{
  "init": "uniform",
  "warmup_steps": 564,
  "doc_mask": true
}
Each number is 500 + 25 x the weight over its row's rms, rounded and kept within 0 to 999. Layers, rows and columns count from 0. Numbers have three digits each. The size before them is the row's rms in percent of the matrix's.

# up: layer 4 MLP up, 1024x256, rms 0.0504, rows 630-654, columns 0-127
# down: layer 4 MLP down (transposed), 1024x256, rms 0.047, rows 630-653, columns 0-127
up630 099:469530537520546488498526512507517539481504511485509485495553485531502487487507536520494501507494490448490530502499511503494467473528499503534501519510480491536451501497469495477527518549486526490531503533480515509488468450507556504499527481500485497449484502514482491543508524456448462506449525507514500500494523506514514519500472526512496472547484510505523525513523487519448497518474
down630 098:510501478505525492491550548518538481446480488469494518493532471516526546496482550489505560452475458454521468441479524486471484513489472553500481512498519506512506541475507511532489495498514514518453490481501506484522530517552519480478501507511525477541474534468507477524515466493449504519498503518452483481511514462474501472496484482509507494477528495520501497467495487499484486477477
up631 094:503485525517511512526477515540487515521528534521484479503448502498467500515503491523489520544507548496481502535498471501504486525490522525531519520453471500555508472481555487462541488544457492499478491500512520501491529508509496521541501470482498555443466464474494478528522498534517499477516450502474521490510496493502486462438520564478544531500519468477516537526483462508479488517478
down631 095:492511476538474499502492522498480453504524492507491486491438507489508440495461518519491525493556538528519467526488482486511537493517494491501531508483505495446528499517509517505528504484500531477481503507507461516521483508545488527478467505503489497478491559474500482497466507475515508459488502474534517523471496552529489489472464490476489491533501495556541502544494511520461503532459
up632 109:538494522482546487488502502577468472501486521494498539478466470521506513504470497494475547535479539511505521536507501467492449539515521476557465503466499486558484470503478532479542499518510537478492514489516492486515490530490528542516503497496500506496481466500503500530533523497476538516522474459542503509498502491517526461512500522486522467546498504470518511493512467470509463495514
down632 108:491496519505492477517551495529540521483533495499508517489534523485531484474495479482484500446491490502453516512493482497480496552473519500495519526520530492494520468521471528496506451499450502503499471481493473455505470507484500453522499487571489535510526499493498502519482524480533521504493500518482441482523500486525500492549483475507531486526497452512524497487517495483494497480512
up633 091:565508489520541521494451496513539551528492497482511528503482455508492523520521511530513538495469489514521499520525507477499470480517511528526505466510516526511497474480516483483520478509471500497502490463536476436493477474481527510534497491495524515479544516495513507524505494511500480560450451472475526489571466524498523486494543553532470499483489496498491532527477490521541524513499
down633 096:482492517524460534519472480504438454502506536524522515515535510519491506490498504468476485499514508494549489502495507449523484461522460501489521527506461496544536503482496473459479527507518467489505514472561474503506513485511490496474532502526512536489490520498505502484478520489489509481528458509437515527514523527519463488497519486482494501478498486474514481474518471457473468516469
up634 097:461448529462500516556460512498532533484502526530508467496487510537499517472508486488516531494470526459481503511503455481506482489478498483515505494450480460552488483501489501511567517504453514526459500562526470538506481480528517503505520466463521519474488504476525462523510508514498507495521463505528506492506487481481467469448455533493537504512504497544549525476465506480503469519487
down634 097:439477523523479491521455505491496457492511468504559480523547497542510479476456492488505538523485531496521490499500489492529504512466499509513515473463499500437502548531564495469541509509511541450526561499499500511530493463537543502510516469465477482486530481472480462506493480483480490465535487504534489507484459535487507468508511490492461479488542460518500472501488553500464487497466
up635 105:490530523501543481506470507498509487471537516496524453541519470562513495497530511527519491497468495488499494536487472523478498504496504449506532483486499524488445460462507481445517474441470514473464518520501497545556490447540481528517520473482475504521487490447486523483446526516484468531507506494529509487488514513488492467520510518503512498495527531492526503518532517475468496463509
down635 103:530515492521499490512515487544492486493485487536469490475519531518486492561491497506478502513507476499435469499487478477496493499498530498503435483516466521492528554485546494513494474533513460498492521468507504508475523539517502497447507463548535487480482487499437507481564501561492492539533490504524492525533528515513442507479532502523493498491516527508478460542492471506482460444487
up636 104:514496534484505511491508507533519512519530506476502462516502552547495537488455532529480480523491501456466521470509503504507496472503495489502543482503507491528495521513525530497456499447487512511520471527524513505472457500449493491528483463496461527503529465480516484501498505500465470497487495411516466481485540481552489487512491518541508440528476499473515477505489472465501494501515
down636 105:477526488490480513503504521531499483519495537460483503515463520473495553482517506468507499468486473509479481553476540514450526472509517507471509512514536520537493480480469511539479450521489493518467512542541491513490485463484519465497497495492523500511478499480504470468522550486472487522525428496457484524469498502485537468521462511529502519494532510490520501456518491473494504488488
up637 099:548485515470480518499470541513498483490485495488527490517478489528503512497503467497503498512464528478514500536504468517491493506504491518528476484473490497489494497460525495500556512500460509515513482479482471516476472504516510496524509483475469497500547489483547482531533503497487455527512441514498529504491511502526500494511504510500485497537506465489473446488560503440476539532538
down637 098:498469517494506479529517512473483460504502477487505487494507513482548465502530459508504492503496551467497486541506476493459531507484527502523537514511498513464527528487492508461512459521480518489518483519508493466473502524476449456464517458502525448485509449503500454491523526506504486526511484472516466549492539495515499504499501555513503482463452515512492479499553489493499459510505
up638 100:497493488451520471519492517495542487474506538476510481482475515473463551497513514461516531525482513522514471527503477480551497444529535472494472505491501470518538466477515507485500485510511486470497497556509482537451523478475482537480537504519496493496527529511526465493489489523509500521499507469506496474500492525495534510462477516485489511477478492516513493490485489514473501476539
down638 101:505476492519496502513536522461522497479475522511515539489492489469464505500511508490547521518514489491476461453534481469537491512487501481521441476484531511468476503518528481486484498471514533496481475485516496480548531532527495514461481519492556451506480517492509484534497495517489513480483511500519488480495476500515517493499492535524498483518484447470508514490520495522521507461484
up639 090:459488495490552545523472470507500519471530488473505540483463524483540477510481537499505508535518485526469531499492489483529507523526533494540488511478494445469521493514475504451490519491466506463502443526487510494493521536502479503522502486513483514492482515486520500484488497499485549501524488511517504501494491500557574517478496494559540498493479470507468538477471532503494466533490
down639 093:517528514519497496523462568544518461532529494472498507536487527492464483502519512507470507480508544494499499498527510524525510470487462545518411491510511495534498523554480454492476484515469511526468493501497502474492498574530504502465496542492517481488481476467477497557478502527464492454523514518460475466482492517482509482530503488521501493466483490502503494495571523528563450493521
up640 101:505535518523478469508502468513526534457533459495548517487467494480486527499453464463505481504459470499505515504551464500496462522539553504522526504512453502500489499529512430484506485507501527494457462481515475459571499505527508522495489461518497547509487471502479506490520522432525486510510468516459496504521487464533497476495498502542515534504500465543528533499477484509472500507497
down640 099:480512508505461503497522495460486540503537538508494507490509524501506517502526487505514487479520505504496527490526489516496532496511434463454515511515520513517537481532506502519505474457493469489507505500490503496493515497515545501560488528497529535510507475509491511533538511501518513470525492527543524485486495486447486483536516482468518458515521499482494493494473477487486509533480
up641 110:482504516525493466490502545537481546453481478513517484500511508518511486485534530522438511498473532514442442483553506511484503510483489512525548507528486453493525516560511524516504528499458519459508463532545532555474502514531526494525482509497479476465568513469493524537484542514499437496487442496543492479514487509520560496519504507522509480533527480484518483505490512473490472485498
down641 109:496551539496468499510502481480486511487518497451520496509473494521513472522530476563484499541533534490489483466499491480543461514470485513528439535537464479469480493514507524460481490488508493498512513534498487499490514511521472582498500498485517494510475488494508544493518464523464497490535507512488536476508535507526492500505468471501530509486467467514515518520515481500525493521514
up642 086:500498500494475453536523490492505527466493465504472487470531501521543517540448523505498518511485512549465479524484549434523504491517519493536542535521478479535492509541469486496470538468500489470506512500481515479518496470498482544447491526472500484480515520495512475486453511490493446546523467492498521480483514439438529502491518480486539490500536494509476500508474497541522512512525
down642 091:505478515551514506560515536435453506503503470464504526499498467486491537523526449504518497511514501532558544484459517544513549482477531495529488523517520507509512520464500492472494478497521510464534502498510508477503495536490513518471489510487509529472504518475494520512577449507508494476505525487491493509494549491437537477537486491437485502484518462467509487502467495523514477508536
up643 104:455497514493476476480496511543545490459481526502488552505481510520531474459497473491507566489519534483473464554473534510508486547527507537494497535480506524522504476473469465496528441533489553479488494513517495493479476512522519505505505516486516510529535495498488495544493490468483544516509493465506556457537515512495491519498512547486505475541523497546467472501496522466514527539506
down643 102:499505514474470516488544514496536533507502495499462451524445481508480524505500494503495516460497493530504464499477509473494460542448488507490534508490487472517538487511551462526480486509460464508498509466511501489477534545530473516492497496539471535555545497476535484480525529481520468511510467510528484533529506500504511512477450477515495508477506505526522493446543508497500504494506
up644 084:543507504495521513482477470516511501491509498524477489473478501574539523476491502498492527506493520477459523509500535516509468507511546504502482516433471534534501446473500444468501468515516472483484510453573527478530446480527546500504530488541477521454495446491498478484481536468495510522483516520491497515521493497476512502507515564502532514490514541460501520479454499504504454491515
down644 088:496535509499491523517511443464496487507529501504482536522523562467536518496487500474481478464504501520525536512520457501523502495517469490508495499517520497523527520523464517510478521492498500463524509542497490522513499464535515495482480478488498537493544538463536479499496470504481515480474513521494497490475513525519539488476490528457494516452520505500506461494488484503491517433516
up645 089:535492539491495511504508494503544543485471514512542501510460491521477540496492495532477474488481500500497510465536497528455492541491537507520514502444531515472528487511488507464486498492477505468497459474497498455481529477526520506525489499512450563472509455482524476510487548486465508508510505487468479485528518514539496516500553552476510483499533480474531501550424492457479479547533
down645 090:460451437494538509536501508503520493517520487511456499520528473531526496522502523490503535469470524537470519494528517491505495554512516489503520509526527468514511479504516535524558521495484482492514522519475494561451498507524527487542514482484551514521524467491497532487494508511531515488498453514510454539473547504459514517429500511499492453477484529499526503505487526525505483492469
up646 092:505502483514450520519493529512552522487490499469471465496528536498512498490477498522480500507500449478475464492513530505531515480506533448486499528488469510530491519541462529497477486506487467497466461474567514532479488487497548496480495498470493479443510511498508410522469521482509510490468523488531503480497468493518504507552480485503500452489488490554517506472444503499463499503492
down646 091:532500467486510504495518525454508508511475515447497512503484506471525516511502499518527473515502484540470503504473574522497472495479520519488490492489498486534512509517506519536468496478528475512523507461520469522529467483545523496503533509512485505527522490515525500546500505498510536499534509492501500446487484472538513497516442493491524522509490481495482511518482501520524521529482
up647 103:500484482475480493523489503556517502492515536522488471510481497534486520509510550492512506533489481508462488514505478515506482513457516479542526487483509524517497488465472536490523528503488534523474520492519477470471501505511550586517503518500504508507485504508493477486470505508509511499560444484500553517485454490518489516498478470511538492468521511467481497496490498498549504505466
down647 101:489517498507504437514531483534507510465510497486487512511469522490509508464507497510515499541511536507509514534484486508469468509476490445477524498530516489488510504501536550512533499448513504512514449502503480494476505489542484494523477524539469508495531449518515488477491559500511497510537462551473472543465508491509492528476520474488466510499531510500568423499531469492468490557457
up648 098:508465515446506510527491489492488476521527525475483534529428508491494521484485482502468479513461484480492519486553516503477454518482519551517526477471504463501461517462540495513495479553501526483524468469489541482498480515490496497506488569468458511493514520512487514536505522508515488512501485460517509480544519467569511489508499532532503495491498487483486515524460508490503476483528
down648 096:525506488509549489495532533495548481523505432487526509482510476504531452518536557486463491490521488536439523541490469477470537515496504483481512494535481457513487493503521484537496473476531494521504517483489477496509496521483470526472439510537505471472517523469524507481514483453485499518493495510510525477473506476512477485478508481521497492537485503535517473486544447522522498530475
up649 106:450462519489466489519536519487527494445481510509509480458521504508511498524490490504500499532458504540493498513525471526512533509469472468531524527522442529473503484552477504437504477493504523465527453482504455521495473508466488508483494475529474539446490512512522485498491521490506526478502459440533445498547533513544497471472523543514527515484530514496528523538482491477503491523502
down649 105:509498530502454508486474463516519468527463526461514514473506553523511457519529483498512482511516549497513509483471493541483511475468483505483475486482514491494514463481556504513484470532492490499471468499576511453514501527460486515499457515531463486521502511465512515471429404485483481515484502495520490498519491533507514500478509510486521493497498520463452511525466518465501529498487
up650 096:506546520477498527524467492524486490508509509563509500517505462504482515500496494518482476494503481489506477505522497473496480524531480457513508534499498450521482509450513435523555504476492524501446513448456491473487481515510509513539536503522492535479486513466471515547516535448473506568498480512492510470532516487522512485518521464529557509494507476492528549495488537494469498557504
down650 098:525486541508461536511573509494477536466498560484455492488486508456502480507503508468520517540507464487472486488424484496468481511468520509482487519524533511498520533497471487469492488473509438496507506525471440494499481514526472513492494485533503522500499480522478469490531501533474529502512545489483489489468507513488501539476497480483481502478515492523482449462505501494498479490490
up651 093:513463486473495498483515513495491489458492518495502522544533483506519489520485474482472516540473501547519486523491529477508477498485525543467548487487498480463541474511483519493511480502493444525479480469491505510511488482515499491498510544483504483497456536518482468492495505499471524487540505497515502433513476498487528522496499488543487492502465537504489499514512474481534488508554
down651 098:504504491471484501518506481554493538430507511467485543516483504486478468509488527510476469521507533496504451553492500486475505480461448482505581556494480538508484505461466493514506481474489539523470481475516517494495484521535524468583473573493459483503505487453495496495505483548512497518467515480519518496527456469499531502473479499542489503499529491495513481525525475498469456507508
up652 096:500496550493510492541497510514514533488507515503489472499489562504506508499496510495502553493443507531535484555481490528497511528514490515479566510508450495489514476497503463514502469546453520456509510519515482479499507472539507515497536510513524531481477481474552492517483500537479474508465450533488498462532510479482519501480484544528479515498469483494526479463506535521541505502503
down652 098:532506487538514479477511504492495473508516524498496476492496521512562500492518544499489500462514510475484517519478516457471516472503554503446498536566519517475517511504492495530519525530515453489527564503503454495493501484535509473472505492501505532533523496503506527518471513489482545467496505586531476494478520494500469462519485505466553501472511529484460477507478563506534539524465
up653 096:475516490518481525499453510494508511463505472486504449491512480533483529516503477470499513544513505490504463548532539473503476481512489436545511486516512471461512500498492442505518501528471514485481496524512509472492524469481526501480513475492492502460523518464546510510496490481488509504484504496478498507498547468534518545491517490503498421544504479534494497481504493489510415498479
down653 096:490496501499495521509492474498525487504533473499480450511539498509489523512505508475526501476522505483484483554508540497481514507523467463532541516513532486520517499489485468514480488464543486465487482486499554511556501475493524483534498502469479479508448510459466543480451468509533517517497553468534449506478462512507495519536461494489462525457514482513472531481470529547506421489486
up654 099:475472539494509528517482536517485540489525509535488504510479513507521503478498461526498538468471508476483493520502520487472489469521483468502527512433476466481453513511472450497479502492481527455520510483492446501489500495524501497506515475496535523519475484512535459507477507494521493549481489525516516454537542490512474481526518486486503490500527488492530530492469482485527547531541